config.toml
n_layer = 11
head_dim = 96
d_mlp = 3072
norm_eps = 1e-06
rope_fraction = 1.0
init = "normal"
grad_clip = 0.5
dataset = "wikipedia_en"
Each number is 500 + 40 x the weight over its row's rms, rounded and kept within 0 to 999. Layers, rows and columns count from 0. Numbers have three digits each. The size before them is the row's rms in percent of the matrix's.

# layer 8 attention key, 768x768, rms 0.0196, rows 290-362, columns 288-383
106:503477488476509540545463533426486457537409476465515545492507468553455492595536575474553494503507522524481460590515488571505526440392546532513450536528496536441474533530481471505502485521527521490460534520581533553485531479500580429543452588490499516468463463448471501490505499514442486549
101:515497519493498476472548416468519549486512477487488504518491504419597495513510531487460583448533511495488495507544473517537556482532474466447464413518527541462475550531498498555463489467529513455411489468485569513487511489511494504548504467538508453527398469486549439515462563547510523466
102:493528436501579521532593432517484541462520558559516461496424528491496508512516536466517451451471563504448529531534521478506456530485517489520535485493502488488508479533492458438537491476442468468526489462480452470522537563461473508421458550515496510474546514518517458462478499444483496471
102:474532506482503465488500488519494550501491517491543578528534548443469509542485480482488533518556495470516521595559479502527549520518476446500463390509481468543465512485516550469434491509443500519566538469503519434452533478458498491590520485552526532487505447479496482572423479504533490509
107:443447477522542503551471475533507501528517507529509548500490451425510461544502435543495434576521553448502524506468498514562488500429526479485388384528505505446453491578527427493466498449456475453564440457475514515477540484471487494489519521475452478477533556494511573511503482483496450538
099:485542535496511504551530564478525570479512487484551487575530479564487543486550495540470469539520563530491577518492530534471488479554484535506605536498545520509529488524467453412476485436525419478456488487511523440501444499439566435475465471519547516502527503540496515475491460491526541560
101:467482479532478512486468522472507431547395465511457475493528490487523527495500511489490486434528500504530485488523460454534458490511548572500478446486482494538572503485537513490501539504416531446484509503478472532490539497485486495585489508476488511578528507448519482514443441482510490574
099:509496448520445458446436539455461435437521525497535530448467513431468515525486526501538490416462533522509520508478538491499443545441506501550507476521451469534444504458572485569543463543427540547583509471511473552464531479428497535503533554506489493507484504459484508505543491564502497449
087:499469423473540505545567449518438458528458485533469503494430506522450508510552524469464522409478495526520487527566554517591557485457492522470454485463507543526545419488452518527501484487496536499538466584513519511493498496489436521578536481467450554522487586431524482491517495523529484560
099:441526497490497548558480518493519527529502534478453533458493474497545511518483498519563520509478614542576452482496491512441507500541462538518498555493495397472521536460404505473500481524502423558499528459504495488478501515516438555474474536517475485509521518542530512515517475406475486460
099:474419473480432489575530567486538441536491470471456487589494473497501512496507413524521516483470512511492575450482491541529513492512498484499588568493587554487479554492447510475537504530493435526508495521491520519506448539477498495468404558496539478482596493486535531456525483542471534523
102:508479508531475573614539486373582479503453490524493424530533459509390439484487497533494638586457503435500525504549562477464580530547463512437502618538518537505530553470487465488563575502498514521497522585522502492538437529551460512486402540541500463473527486511514506497543584463426508486
090:500524529553515479437516436512572440470459485524508469485483461507445516415439494549502435534480427511533547489503520478488495551496564504547508506489570448497518510511556494471548524527600474474533559499488518503471444530549520483465428485472507458445541430592473544472526531519473519402
111:523468505500539539546525494468490460485448582499543502477469438498524462457539606530467500537539586550466440553536534527502469484438553509517463502473555563505566447529538445544505503465432536475518491544518487458438571491473463502485501463548448517451476561505526494516439500462529502487
092:507558558492513516534479542487488496464476530497505482501523470452430489498488448589537448600479454471471528512496477411411505499510494516535543558445530475469536492462486538510526479482580486493511468506468460520578459525468546476599478472494533462461556464574441479518511546473563490481
106:464534473553534449469518495519509579496494512523535561494472425533558521493524522505448550493493502474418466514437508509498520454492443469495477461489440557545538494577510514501470570417470480456486481471464563539524501496485520522498510473517528590528483512483553428479487508455498526562
079:498475474509459465544534489524544591516481540536507542466513536491501499477471485490477464578510515490482512480564511468471440511526528460449467468584523527471531591431540397515599508530535500480534477565514494489535413567471459484507470551519536464448538484503493455554459409528494585505
085:480454482528493557473516502446528516509463495509500459534516414539510480466495542494547497577461521474531519474476567479488495513465572458489593465498535456447558534448510488483467462516564484512529498473475491534477463471549529447498465525433506511527539436530483427480492546538508547510
100:535514530524506498501533506557480486498537476473458480522480456468470478461532520417452538528563461463451450434527505491404579492525530467520501538465532578430565502564438535468485541471459458532457498515525407508534496458553521535563440522470502444422525463468493532441467496492471482507
101:549441491533433437498521449484490407479476502522413503522526558535485527504507451542472461508486543478519502446576549535484468510596524487510558488591504458511526500502450508501433501511543517465435539514489467550486459476573530468475499407521541527528521478496542525571513550470524550432
110:551498519462462491376440496491458431525612516492484489500483533512471503581551493528513488531479525487467565515547428493467520514489468433449435465502472487443438490521511536483438498499547463515538506552505555514476500521495534512485529529554475517541471515489557546627537431594407486467
091:506543513494466509498457518533480462442547508539482556458531544472488540467476536458499465486483475468520474573543490538489432458502516501521431489457375539473481461558518507492359448529469508515529469568415472510451542441506513513464521415466491555511438517458517491485509530502474462537
098:465495499512506482496456525464448509527441509540514445516486414500598481538556484477462510500544485546515543486508469503479513530493483541516541406521508449507507548496512547523481480562523473491544457442544479489467480487559532479564578514471484480548498496501553498516510590504539533450
098:552517518535491549490558525426513465550399604473468621457548495439453475464480481520483481499512513480463531579470515549535488523518482429500514454481448512501425544467470430443498482492473458496506540440530486493470576511475486503466437505478497569497532555510540559474574546486478471498
104:454519427476445456443508485508537523487483574494513515445468474503477449497569456479447497528447502510512539461524477521499480530556549564535524517514537420593468553463512508454495492490515546462517555464471485509543502533554462522494461449513607492530541489545537484523519495401506509550
087:487485432473525508551486432460531510466482467495536439473536480502526492452408461504485487499542483503507533485525558530525490455496528551510556517506590443529506501431549566516564431502532485509508521547434531485524434465494470506472528493490597510505510479544465481461496461473578576429
106:527467422484452484446552584492511494454532425503452505546583499544513500570503503496494504418556542534546472487485544493533521561479500494522549517432482491530473579511487573523442455483543509503510489532437573475552413549485474510490587477557488451499453547536455475509516514538573453534
116:457529514504539438524547479536541530504537503430538454463511452542479560454503517446428501588526554470444424470521530524479556419477502446489470531531478578502516461572469535545551609460531557496544455550575474540538535546480495492467460488505554525461503486527526533552464473434508531503
103:529508500485447478539511431553493463521504507499504543512519507458505567436462451438516474525494563471453539464524504477503471489414515512489429437561487509527516468482504535453531514480426510441572447529539496464448508457458497478495478455443512542573513535484554532502462557518447507508
101:471568536528464570497411521491531515541505580495526389494493548477495484488467459458515443445487511522534508540578504534555505501528468469508426467498513547599480539473580490448473525508521518474545471480522444511400559519492467545565546525480509469525500500446506539484422517506522385527
101:408527534508515543476565526511509545511477595586493496465463545480490457436507373521532510470508518523511486552473564435541449523485475463562519546487484492515507445440580497503548485526488497471494461507454426482469464495503511540500535538508441568539527495476450418474493513530504543491
087:401505503480510461479526481436521529520526517492520535462564443518537472425424445518512502502506511528485527482576505511526496473468471477491500527447470534533467495556530479511547511440530540470491527456481492373487495546559528546518412516499520536531453540449510544530469511610516523524
094:521533522511473454489460552507502494518525529529550498532426478469466515472462502488479532457455482484530521499470554506448453492581529571586425520573514507534493522409469486470518496543583526466476510445553528517498510469549521547573507494506526511436507437497562472476529458456543517490
094:498548554535505441498545403545518504518502600532519470407399447469519467459501450490380463477458567520507512454573502502512486472459487527469419540473425533558515550490520511472526464451444472457484464447467522501489508444485504484497466491537481449495536495450502511488482477434482532479
085:446564445517536500611529484448521527528456506485525512529433451497455577599521458517476536487513492493484531512559510505487585523502473520602464463468510427515540505474610488425453493499493506478511463469504481466460542474586479515515528525477508479497501515446547507460556515446459486490
112:522411471533481477426450497469434468417526513514473429483490467518447465591533539491434528496491502520487499462524440453551474547468472447489447525496465499543463472455514542509478434472515464513446570547509435444591445475464513436445548562549470418537482555459560502505520525449480542479
106:510509535526475415434556443517564482502521529538406509457459482520417516460589448491470459488483528485508552495565469471468416495555506502596481518475439504519544591505533511420448500497407507456544491513577505481493470595444464536497543526502526549523511559450465517502531434427445554521
110:526534521520496522478495550504540447554453518512505476514556483521494509509399502493475424503510473555527497537511542557473473513439469478498462456452480565520475535550526535406524466524498496519520440511499509508489507479542446519537485429414547524532498539447504541501467540508453428531
104:497463542478512467498581476534508513474547462533482465525461483470537463463521445550507521414544574522509608437528501494560450505469485438543507484499546481489543410477489494514432457489565457516519541437551419558439479448519523463467602550499507464502518478450492475483564529561496516489
101:428460489517542473540487496442542498529458468454448482457479507454469526432553417546474432495475536497531477514502561497493530469530529509582524452506521502522509526468520503470458503492500534508486463469478501467462543564505480483493512508504518523466503557534477560484516476504531501520
112:483525506467463570487458504526519509521540504559451452452504504413531455493504411544442508488479567488532579486534532487535463512548446484585541463548521476506493546442474530469432458477502450509526553511466505506466490472496492474501521465481533526486533531478480501514500509487471498541
097:536544459503529503482536539508475517484498539497448488486469536501473503468490467524571526456497482504441471510462486452476525418450539461545512568445501444532547402445500544484487522501450529526513496539506472559521469583496466487533505469497494498487522587529444464564438440474530532478
116:449462491488517454512478513509520551442564543552503484540495495523504454536468522506500499428525459565542496486512487492482455461489468463497489501488499519521384483499488491456506491572514508526494552470512523464545499441430473503490512567535502440464449489570461506496533464509512511461
106:474515498502512515519497479480500532509525574511525509422441540473475493401494426545523524429483515459497490475559511465488546515541466536552558474558490452487520543446457510506526516450482491473494485548521539492478404554480522543486463468485542534539522480454487432455483432498519516497
101:528571509560485494507503527450565427537466541497507539515500460537530549535511503505431466518524500538505481594448525532525584526527461466467434565511484613535548603433488490472556520515596461467516415524485578481526524598485465481542457471474535565468512497453539517524493488458473448511
094:460516506514542486569509446583556519524506422531525462470507456531477500503501492384397517443497440506520529435514489505505535486521524471510485531369494533559575489454455504496565524506495567546563495554565485472465433511492558532567519500418505474464491510485517527526495502399497478481
108:468535439512605520481519508469483482420504504483553537472438499508529467538555557446537524509514489495480493514441468527494541501486480508541414558506471468442457477493493490537553521491479474531478545439576542565506517433503515438507568542522455534527532477457510458456407495462543493549
095:472496499438464491549521553418540443506471497525607526478532510458452527470434470485548485565478376537532466499468558493449467436573561551480510512444553460538469495535546474466502482540548508549545583539550458537545464478463458512480425508468525568391484508512399484415524446512484513490
104:456548440499466486544477557496497595538499563438487476463549472473480479512504444492555515462530490577531468511571482510442528438564482495548411500541424488545442534483534552483530539495429480548480525443576508526509481429402559466549478486532472533568517455493530456541518469479432525508
104:553504530466460494517488552501594533603512490477503508528523495528483506465479470538464492586554562514474536515511502525384507496519479430480484543573495483513449486489511441430471509507452500520502433522511453460545436557486520469490542470544470514464537500509445484492579470492512450493
098:544478530431435487552468453437509507523515500475487560556632506454592550454489489568521440568419476474512509501458477485429470487486463504462507502573555488501514473511489479423545517450477436559545498521446448473553437505563457508470449458440524551422485473526457557473520494498513439536
105:550501458430452548521526479479495537523597452473465482497484477465514471458562464500479507507501542557520570485517540474472512465562441551502469447482503467449524516506541517495383439461594462496470520497470443541488494545520569557498540478501472448558542561495460547564504573535511521492
093:479415485520462520468520541505480501453477466496473548468489518571561452458488561427443542470548527607479445510542484474508474508526512507435505501433460486450474449482491533569495432530535499482403550446442514435483498417465491509576540475522518437562494530490507494472535474516565448545
091:427526509492453423547505491451614525560524532496488548572438434527450540484502442532552466571480512486495558432468467486496523494515490458543508531534598528554505546513476482461566460437528479512558484559462532460515460538524465492453487482491520563451518486546559470547570528476484539493
101:439537486451547524481506451611525569490497578521471526460445500478506525451545459560494547513475502550471478537562514447528446539509521536464476475524407526536500444492511483511463525392498514476520453511524481472443527461470458590566507468538495504581518467485488472440496427474492472488
097:498492495518515464567452490497461644507545577532561440513503494483441527519505536516471496491584538555470495566474521486474494494518406470512516482512424520504560459468542508483444447489418548521492423419483465462492606456527478574516511539483473553525451536514450501490479524536455467483
099:572501463517473505470493528564480536562533447472454477576575537518535542507549512430486486545478520507511518486538442515509512429590494486465425456555452526500433427457508514496475500472553484456486489485450477469500464534507555489544540458470482501551535532489455512541547552465467513488
102:476454476470522537564507497477498546454390472533523473505460461506471489462524571520454489496497550497512509492545511537491501508443543562521599560464518495529551478525530512513565462495451470464507477579528499524474436551469479547491437527426479509507562476492534456466475485424531540530
096:562513531545457583483499561519513506535498533508541515497512459489513443517451554496511593511489526555514443469506407479529528502457531552485492526505508537467428498487470501494500519468441467491513506468495493458528573479492538515539550502415454489424503557463485507449453480490418486537
105:496513446509477472504534419518571524486487522532531482463488533483521431528509447450443488449501450487519490463482469494517501489565477517509565488499523501548532555488496523489550497466548430520489519506445505549509510590535419541461482470497513481495517456508483474471505462461545519561
099:525497450507542461425504475493453479456504456567522457534480515493436485551474540508494524478480481555452444509507509474591556450450557442491539411488536490457536409607575521504469582515509550447541530481540495547496498511484541458505499552543500493530540471518462459466519502551469483438
130:552525456509581500531476486539496515476417487534523483545424484533499513508552575535468486530486489549424504505554551543467603515423473478457414576487482560438473513500445439514532526504524539496526542468561469442514502531519488521464494572502488542468548471497544494510557483481452552451
096:463532488484491481464472501396581505489500423509500465530509483464492494573444499459555445544476578538491488450432516431515487489535500504534460550485513469513502464494457447447511520438531489524558557582495493515516469480540550509473513492457427503368547516501519474518518556539463507504
098:441414540439456569489473516502499430470512550486497555536472477492442523539480493518496519533501529509519510570577490504523481561496479537413496502481465522443430456506454459552469460385484447542542513481530498490524476467430532488475487497502496432485496502497517523457510443470496488490
091:504574470475494496534466476529528481503513472488532497492497491486456571457505526516513482475463428535501517580478466490469504499527471566504388551458437561570464455583513511508479511511469542505486470557560503518478502460513449478517499575403498535560534562500515528485519539607466480467
093:574443473466503506487489538462443603471515418505511441497426549523561441441450445530497534472484530537575499431495497462561502523500480498567509407547536470464482436508504525484472517553504470478504505498518517465428454416559494502521456520510537519570503589488487505536446466538535538504
107:481492462554498440526491440462477422563484561449432560435524479514456540488520462508461507532422509475483451510522539475495567495564502459522445521547424549500533457442447461537556513450528588536544477543524511499469490574552479522524508526510505543539506503514534515531504507464479511502
104:454514450413452478516471566489530495490447452492466500526508558426487492492476498452585472501461510521503517439469515526454484488538473522516493502486499516567463462521468504452469441510518495574510539493534448486528519473548517462486407493504514489455485520513510554558465551541516480484
110:509526491468554487458441497493479525511500433524530548524472480577454522490514535508507537562476432569429527505492533515517524515467487510465476567443517514505529564490526498553544565494399496478450500488531534559546493557577506561444434552492526512477575493505543478481537464534492575522
113:446392502473572453517516450509453474457527571536490497476521526435471541483520422574568479521435519471589535519576500492420471508574521479541585483523501473530471458457439506501512460507510461531536517425538467498491494494513504528499490481561491507497419521593469538537567491542464510506
099:566529487543383485445564502519566450540511467449458527442530497460420491454437452558470551516459505500501528483493532487526505490473476436564500450483536482461468514442542537438443536505543539518509484518495504500534405455451504498522506404536477523506479573563448608544517557456472536491
096:543475531483446480522562485517566459480491506501409553541547516521462458466466456503517472490510485458529489426527503431479496502442513504555576435527522485470471485448481538518463501475525473501549491488522490460452426490537496510570464484552535504509494473520477476469477513521508544486
103:532423499527511534504507477530543514471503538441465445510508415480532491497473496519475459562551470503526507472535502527470505481459507494518462435442439480543470498474500545461507473522502412514505527538471477492465529481499566462469490412528487453480519562541402542543502528505438479522
# layer 8 attention query, 768x768, rms 0.021, rows 291-362, columns 288-383
102:408472491529467499515463505457537514532472510523501551487447491534491486500543471501507422477469500468531425505492484437529447472455468525486495510491453458474526530426515482555461504460496560496482521475588486479492486508503501563496505468451490518494474594519466574513524460437530484426
098:402496518439541480488456454452516453502505611485508537543491514528537520506529498451523466481451547430530470521506515474528509542511501434518509543476525481578568536519432509548491420545458509432524535501514458490510486479508472516509514512445506534498474476524444502571521529550561519495
095:538529458483429492463489532471516511405469434566483528453507511520531453485536490517504513458524536411505532438471477482524422514539496503545540494547418402515493514537537501519497526464452578506438459522533453440424493515488425446532480564480504449528489484483492560483502499471528481440
094:452512504565430514513519526398567499528521424529539499542492482456467493449541544487513550504479490529475442416427479500487446478490522483574467538517470449470506512456514491545450523473499495477561473483515535461502474520442524578553459503539521506514437496425500496549555492491495503500
095:527532495461527502508504490511489474547466473480527503487556517489454463540484512489568407505417490502434540490472497575536493525485537562436495586458525539528506492444462497547489551522504462483449487502444480500494477491460521557480561445444522569469573568548511477554505603493550520514
099:554562459480540459601553491532514459517463458581466567496530503509523465517526557568429525489549507561505526497467588482505461506494518510398490474549503456493539475536459452530462439537469520464470562500500543513560515459537419505465548498558514462442560519482486412483505478509449558449
091:461498549433409573534492537510545543475571528591462505483504527479518476449579519538449533470584534508508468457546491528551483534520468397545503421472466524427430501536534462462504384467509505493519440485504587540528574473495436463501471523496466464487511504473435498508544440525499498452
104:460568422500481529530492523494436495533434520527492451509490541487515512538511502542435543425577478529451532493523522490551419587473447470465510503527533376485500489482512515548405509476509495460537483450452522461512569449459488506537428541492544442473486528475540515496498451502464520459
104:484436461466536480464479471435460517476443529527490434554494501539483473520491474473508531533471470404421512512498489464463549521477535466603508521481519505440477531485558554469531551511539520477507421469467487464481503542464514513534522546424480496518552517523496534562470523481518480483
099:519462486490484509506561560521549499543460605442495544520545420417513500540496493487525518498483453461460439525470508542443503518459559484456491537508458493468499466493490473464557563498515465597486476470500544486520469477505468539549547469557448552529515548482536477522521519453494433570
099:467464448522518475458483491526502503602482461469478483529438504476481527500519395487478441453519450489551550508453492551444515549531510538412479563430481513498513491457483472586485523488484483550477501478507529457468503497468507513541453468487528554555481510510491518485452493491424451566
101:559478581483417455443499474586486531502498554451515517461498507472443474520455566503482511577484496478524516574406528578527561488524522508437595499458481550596570441579470508505485479530558481523412507546512494551539510535544496453483442492520532452529530467556506477489503533468483509468
094:525473497456477461523526477523534519521487540516434546517516552554511452477521545498543479456570467497500501524498508491529509491475509457600502486511482497491445560542438514456527455473542565482550538487498487508529517499510451474510490441488543501483525535529476451574568488420469487447
092:494490491547495393478440428578495455447505467482491534479453551507475498507507557496426459531452516462479547504486526500505516421432580490496551514441494515535512436574430532531502541526564498512434496531476477443407418591541486532468528481502479512488481535501517482506453537557482479484
108:479506536528534458449441562478476417459544530534498524448529530616507439506499520481543506490507531476495517495502428510501476495474528586480491530467522509557486571498469451510487536460489417481523523487503469496536481448541474453492492471487536530468490476503577472499494452586451486519
118:458491504486407394437519482459528538517483511488485522520541529488472570489451485482624521557433502510497499484512499579465539438492492520466490561500441606506516478499485474500556543503497536583523501509523470508548503545471572504487516503491527482478546540517450506506528484486459485569
101:540469510504469562566528482569519582497552495464474474509492455504513517506460454527444508560413490458480511503430548470475537459556508584492523530517565481537544443575484503500516545584530502513418464516466494455559540532492513491508475472472472559528527481411560476408443475516498531540
098:467577496534558466463457514449491498541536543475498485480455567527463517495531452513499461561518462479540481495514521497490506456548525551485439525463531492520479494435504552475477495489495531489498419520502459512512496509519502491487624488488509594480485568509521526529386415423537479541
099:506470519514540539510549436565557443515512461496480436498434380415500498517498496481397544450449480512449517472477513468502488544469545536427561540494519488517509451557524566440463428481565501446415484534497479477484552513539549529503506494491530498571449529550470481460461515491563495419
094:538490472478491465459466555455480538477512505460506496500505498492469555600549608609546563542544519497507513466530478572494498426456497444471455509531534586507445477526507490523495579504479515460454485453519515492528568520499585556490492490461498462543526468532571501502536498472537528488
095:517486510524556433535500550495468481457462461517471536515474553521458486564588505483477479532524574568586534508515547493510434451475481510487459467496489562410490496398529440447455464486532474490576537469510539500493497520565455513518480552510469417527454516482440532508508485514502533465
097:471483517464526535550508480460533514522518528494470485504499540515579447480565556542511413480496550505426512516482457448542468570516456472553463452464526423513496491516563583493468452466439489451452492508487516457470493401553468539531464473462484559466555446466531501584519562541551535471
108:472482434453452484537525515493521535484475577524505555504552505509572453531488498583500516462543515499437485543506475489501467591473483471619489522524583519507495568468453532526509540492529527487534460444455488486491514473473517462520441492385481476544506552510523541506498453466523500496
091:444521532478546499428520473582468444494506502471489534519503455463477484463490518476473518455494563502420509454489492483483508449471518594553487531588469518468497479533575532512455527463417493502456534554451523502488486518442497467522489493407530502481472455475482522415480537571490471528
101:470497504493528464465556438596527472538528518480558488570479529468418555468431423476515508543459555474463470454526505505487565492593550571424557541448518513536502422547469518443536513494509503503454467518493551518490506511535499485497573521515513536468523450455474492372470467464520516533
095:498503476465507550508451473531435494537539525493560544479476531444440501505454508589479509475513527469529542520460424439455550531514442431468497559480489478530479553502523552561433472509484461525504486512471515473514489495510461519563449499481471445557473477454548535514491504541483500494
095:493519456375469521454469513550542512414527567520557438457571417573532474454441529437511532504557484477427511541470489466488548460516521426547546559431541503549540470438499554478526506398588566481440492536543548466600507495516492419556480466541483516531542491544456577451498457521404454541
099:458489523446508490539513472493448535477450458554515468501462476400530521406506479467567448586531502572553493481484539532495527433520416485528550509513475535450521445525519517495560380432497528502502497538493473458476489443516531456449480489508537467508524527519517499431446483507521507519
097:498554522475460534488549457527469515404458527537544438494493528501506535512493551501473506457453511478517470522541465531549467506514437514468475476472468533490470551550601556541419467495495499478488522520535471444426547477493496500534540535483499519547463488486472485523448486498536476539
090:505502539517432471479554460485465513514527518501573427476547483470537477463495507522508432568519503508456538488457552468528514544490525493523511464421524478464448553488520516461587537516481447515477464477412540526509465482428440515499512425457481507562532441408466478481521492522476448475
113:470520491505469511546475510548470518515507580484479469503472538481530361470544506531569496438463543482612562511513467445459441557467512483508482536504454548557471535484496575542442381448544529503474549493534461463478537488543445436554477468447557544488446535558448476559412509553479448577
098:418523508492558535468445545513481468485508442532492490508475503456534504522485488519427529476484479551491510446479399473524492533535518503498467519542532465460499471472533512504481483497514492444464474496445497475430475488509568536504517439485546506523442485481491489478472557550475468498
107:494486517446450464538476496486526487488547483493492623502479520464447452426460474502510471458475517530448440465540519535543529481523539488499550500507469516457494516521498489497590537499443529482580446501510457517476483503437456492457501482511547485469519500479441464435510399530420548498
118:507462533500519433482467520445512505514497441457492593507480578533409545454447522548566491470527452474432498507567547581479521451492474533474500482480477589532492470528486413488575583520427504534553495508495510511499474596480498429518474510502588480478555490481456490482509511521475531577
096:523496435393473539428513504475478458522448455479444545519586468447484512438435584538529474492542522555533521465519507592483521429460501449477443549497525483517466506557521571462541532446482507497541477514430449482514418513486469506510476492471534501411485516489511482467534482482520567432
091:514512501476509534596552481454511488489544550522486551519514487373509448496532505468505486401552514506466544525564458462531540435389510455507554543550584436502445546503501541481517379421523553457491449561441521481485470481451458474515527458503523557407498549455430517497499453509419499503
093:416562526510436518480516487475530506534461533456542468488490564551533514492480503436564448576527526458507475525458510542490416455477424613605499505514475486451567464503527528453503516525441539520488508473548458515466522530486499513563565542352446483489542441464505510455470514538495472528
102:506541483464440517537522479443513489533493454506496463542489461479506443466527478527515488487517486497576480481469501519487536504553521484485483496438558507516534467556474517532486530465468534536430564518452554473489520575500529527413505519577550517443477578497532445460455520522460558509
095:578469519499531498527567489485478507505496586487463473505536504450484519529572513521514439449446398547552491460498433500484527466461450558519442472446464490452535507453485568433530516437468518467502483559560569483443491518522491461522513476477561554464520502485436547569531520458462476551
096:443502487414448528497480469508525488577450499470462491503493559450505409469465486536557398476444492519565507495558527540518506522490524507529504494507486507504479559498467496467526552407494486479545487504488471534443492483497471517481494481487522474487545544517462560513546541449449489547
097:469489533528520465439453427474458503501598363462484522383447488525439574468517556503404483556577447469456529478544532583476533460551459409505523497440549508487505492488488447522522611551518517475490542518457446544477426526532520525463529492482466485460569486438546495488527474484492522510
098:470521536419503467517492500476470431461447511525546479556556593463464530582433540522575524412412492570569460473499428549469507532442444586565489549520505478465371500539514541569493495523429531510520463508506390514490504492462521518508461529473463502489514492598466457524532509564502452454
101:453503470493504468500526460490577450443529472498462482407490514480503508512493500511417480494551477470494506565458483433524528551543524511473473494550564474505478500466536540509438446461585534446531490479499497518546511463526428477488511467518457532585533537539547474453441506455550529472
097:462503481529538557492505524461481507489487495492500446473523510578492487532573460526511444460512518511514520552431406466535505518462511559539441519524480548463536574495539514499416486412511501459457464477577493492494523517463467527575550562439468527547515482566493535493516519508500461529
096:545509488541492517494461477527469488562532457484511476437485488516466519412457528444595468560545487428467543477493495479534514521537489544530465471468560528487456439485507464471582547501464527533506491604467508487526490576460493478555520426487481453524553495509470567447520462480508513590
103:503513518451579493494486473501411481516468582531512427489473443517596512467537495485527426505481471548453459567490443509554486536515525480552501502491520474471433555486528600504535530545477504459580508544426456394433522487571538579525517522387499526467523547489520474580515503482491547506
098:550469488506439540452492548489501572547597451477479479501506463474471488479455564487461537539582506471517513488557513444517529465570466485453494462585425569544486507432492506480487526405469577521495470534508451525549460497442541521495488453510531481482514535441527526446520456416543493479
100:405537594405492460474508482483540481495471518476459435494498568512542469461486444488579498467495460512499514476500457536486459529425437489502547498513568535578497478522474491552511505568452415472512500519422512485546464454480569524501472473463543468513560443482512494487462531523485453507
103:500520548489450445488540475578509511498572528517502518555497505522526546529473424497520612516547509549443498464481577532425572463415475436490510471483475570463548575497522530505594609529452527500461506496493541450498482356561572562470575486448482566499540486496464506582527528479481466548
100:492411479498543517483467505479481574619575517504494504539542481523464507504526472522442505482541546556476461480538502533491496529471426541421481470513476550479473432514499509505490517499481536510502507530552531551509509504547484470507495534594454590552541498503435473532546501493481495502
096:501542525472511460474475473470509460515456514490475524436485472565456463491515478496561475515417443493493477526473499465517531426514499548445484535472469440543476503455522443541538478528500495509460521418539469464514440567584492548463560486470470540496520464497500419494495518538510527413
097:523537561419515434527469521550442430473489498530498529417479483472519540468516459526529411462419441482497481552502496480502495464486549541507458523542548459512469468500485461512441473515474491513567538624438489442515539498489429534491563476416507458547454434462562456565520462529567546484
100:487474518515476584457498476544542490537520458505445570521541450518532506487473427464481555548564537592482476525514552529529548479489479488441507461514516528531540519522467494511591494519458480501476504480514513567525527457546544488431521509518488500465469525492448466532503442503500451521
101:524477475479510540557520516481511559488478464524489388507493507561493511471647505565551451489520510556476500467520469525543470548541448506510497489500553515472398530547486547480440536512583557499528525442534501498456605506450461548517516515434477414471417472520444555512486487561578504453
097:410504484563468482446483490457468521428544552515474482522428508552506487500500517446464527508464503465503545563469430444523552539411471389558497515427514524435497504485566506517509538543538480489450447483470474509448492533516508441503542492470509480449509528541516553509488464515505501447
109:459485470487549554517430533442558536458531502535586376550504506523502474579477465469527537502442560544579530508459445475518467490506549533471508459446506419581538472519460499549456518509532477509541516507514404472474528449501529521509488544501501483463538497472482537482457533459530482501
092:494460519489475497507519487525499511510509499490445497519495559485483546529477453478557507544507438453497554509455485523480523457505558496511496575499532510531499481467523577495499485548485463543489503547518443486543478476484507561513513503465554530516545528483439473452518531473488473523
097:488579503540451488508510472524495576438605504569481542495505488497495464486512486510488512444539562588456495506472529441547509440522515459530507429503480501422500588496469496517537509449534484484553524528470534505502458454511481545432478526551517486444497570430458466562520469481488548537
105:533496546515531438518504462530448488498536502484457530486564549419547460440465504505454572620530479559529500484528509529481597498461509551512495449555540565509482490573511499541518457522446470478483530536482478527544565517510464491493513509444520467527525507470474503513526534594426524545
100:491510503514510497447497515503456545515477524484493520440521494496520507449521515489488492460551523570586501498501528553508536525488435453466486457507509566457465433511526480461421410446521451500541547523541588544502541434576487535450553461549533493537503449490511478507473561527523499403
099:456513411479484537441465462442543518596509438513546520461500521606466538553453408478488487501590463502522507541495525533445404449505511499504475507509506494469479516475441551528454485516561533481519470461591487594485502574464566502538477505558553498504453429506500429493437502384524452549
103:509510496482468441503530512491518510525536528475446528477522490467443549528539450501562527556442542532443436536542528534529533392492480530449439497515501598543448507520427400491547498530468471485508458562540562489495502520548492502449505546501435497539493525441514478530489482522468496520
096:542535508479485407498509547386581516507435482460508586465498508518485533474566566512539521529470527518506490476520451511501446552473532488532538508484509568488562490458473532495442502530452554471643516437545519540488530511496546529522521445495512476531487507489489506539531507451484522431
135:545504462493455572447492489582509493474490537487460406461511518519504481569606493486474569450531508462540510518505456497504442499466521501529481487498465471538525525499495555481425440444544473460466492525633544518522515463554485444555561491480456444516437458476524444546475542546478430557
135:531527481529494460510495501541466479538487520514521419442488477459490489526573449524470455456477500507592530502548456472442478524570442543480505472512496467510505517545558531519442464437543545486425483584539507482444582449548439477505507463530434485487482506513526526487468588532472441500
102:468477480484525490538519488478523511518513446539559398515440523577510561606534440430511469493547455525549525476537437513505514455523524510506551546472486499586511554491450553497492559482522505443468477556473414478498478477556556490499496512573501514498469439500530500475568509530505460512
087:498490522554512371481468548563525494545537478438453504483428476468444503452535512492459463518451490483481436533473550517493551527465502503427497449435528647472549494522460515472525523576502579553459497558507475475497482483536494513509510511454406498460515571527541507474505476483476494488
096:505470523649561565476508571515529449500616452516462546450447422468514488551549428521484526496515435502502535471450488467450532501534534529451514502488505473472544523443500501481484477463490567480475510440440499472471577525503542494563581521492497500489418523516519537610436477451556503510
101:461458493474550553468493443474506429439468492499526451563413516527475476471465484499530548493515554500550498461501485446509531547451563475586565537544468441550517543498502540540401394466517493480487464471464468487498554587470527560511466470460482544519426466593482515510449510502546579604
097:564581512511509529477515557503445503548496511456488516459509526514518476456521504468520570555498449473538421508491488495491450544510522509522502520416608549495527518523530491489443443483533465500424536418552527483469534485606503514456572475517474515523431518523529485456449511482520469548
098:476545452425525513505540409508542524494528474457484433529506468461473542498446531497484432504510543525494477499527505448458533510531515519469592503541478484523513446535447521547457475575504491515522466539467523479574550437530500490423498463535504510543443521510513476394467448512479471498
106:488478537534497404459535498458493492467552447448496557446475489445496507441478541592473523549519446475450509483480548531498540444474503491526512425461464513493481509592486547493562586589497531554539503558479473482453455593531463526523509481433462513537510544516552481494510497512491513453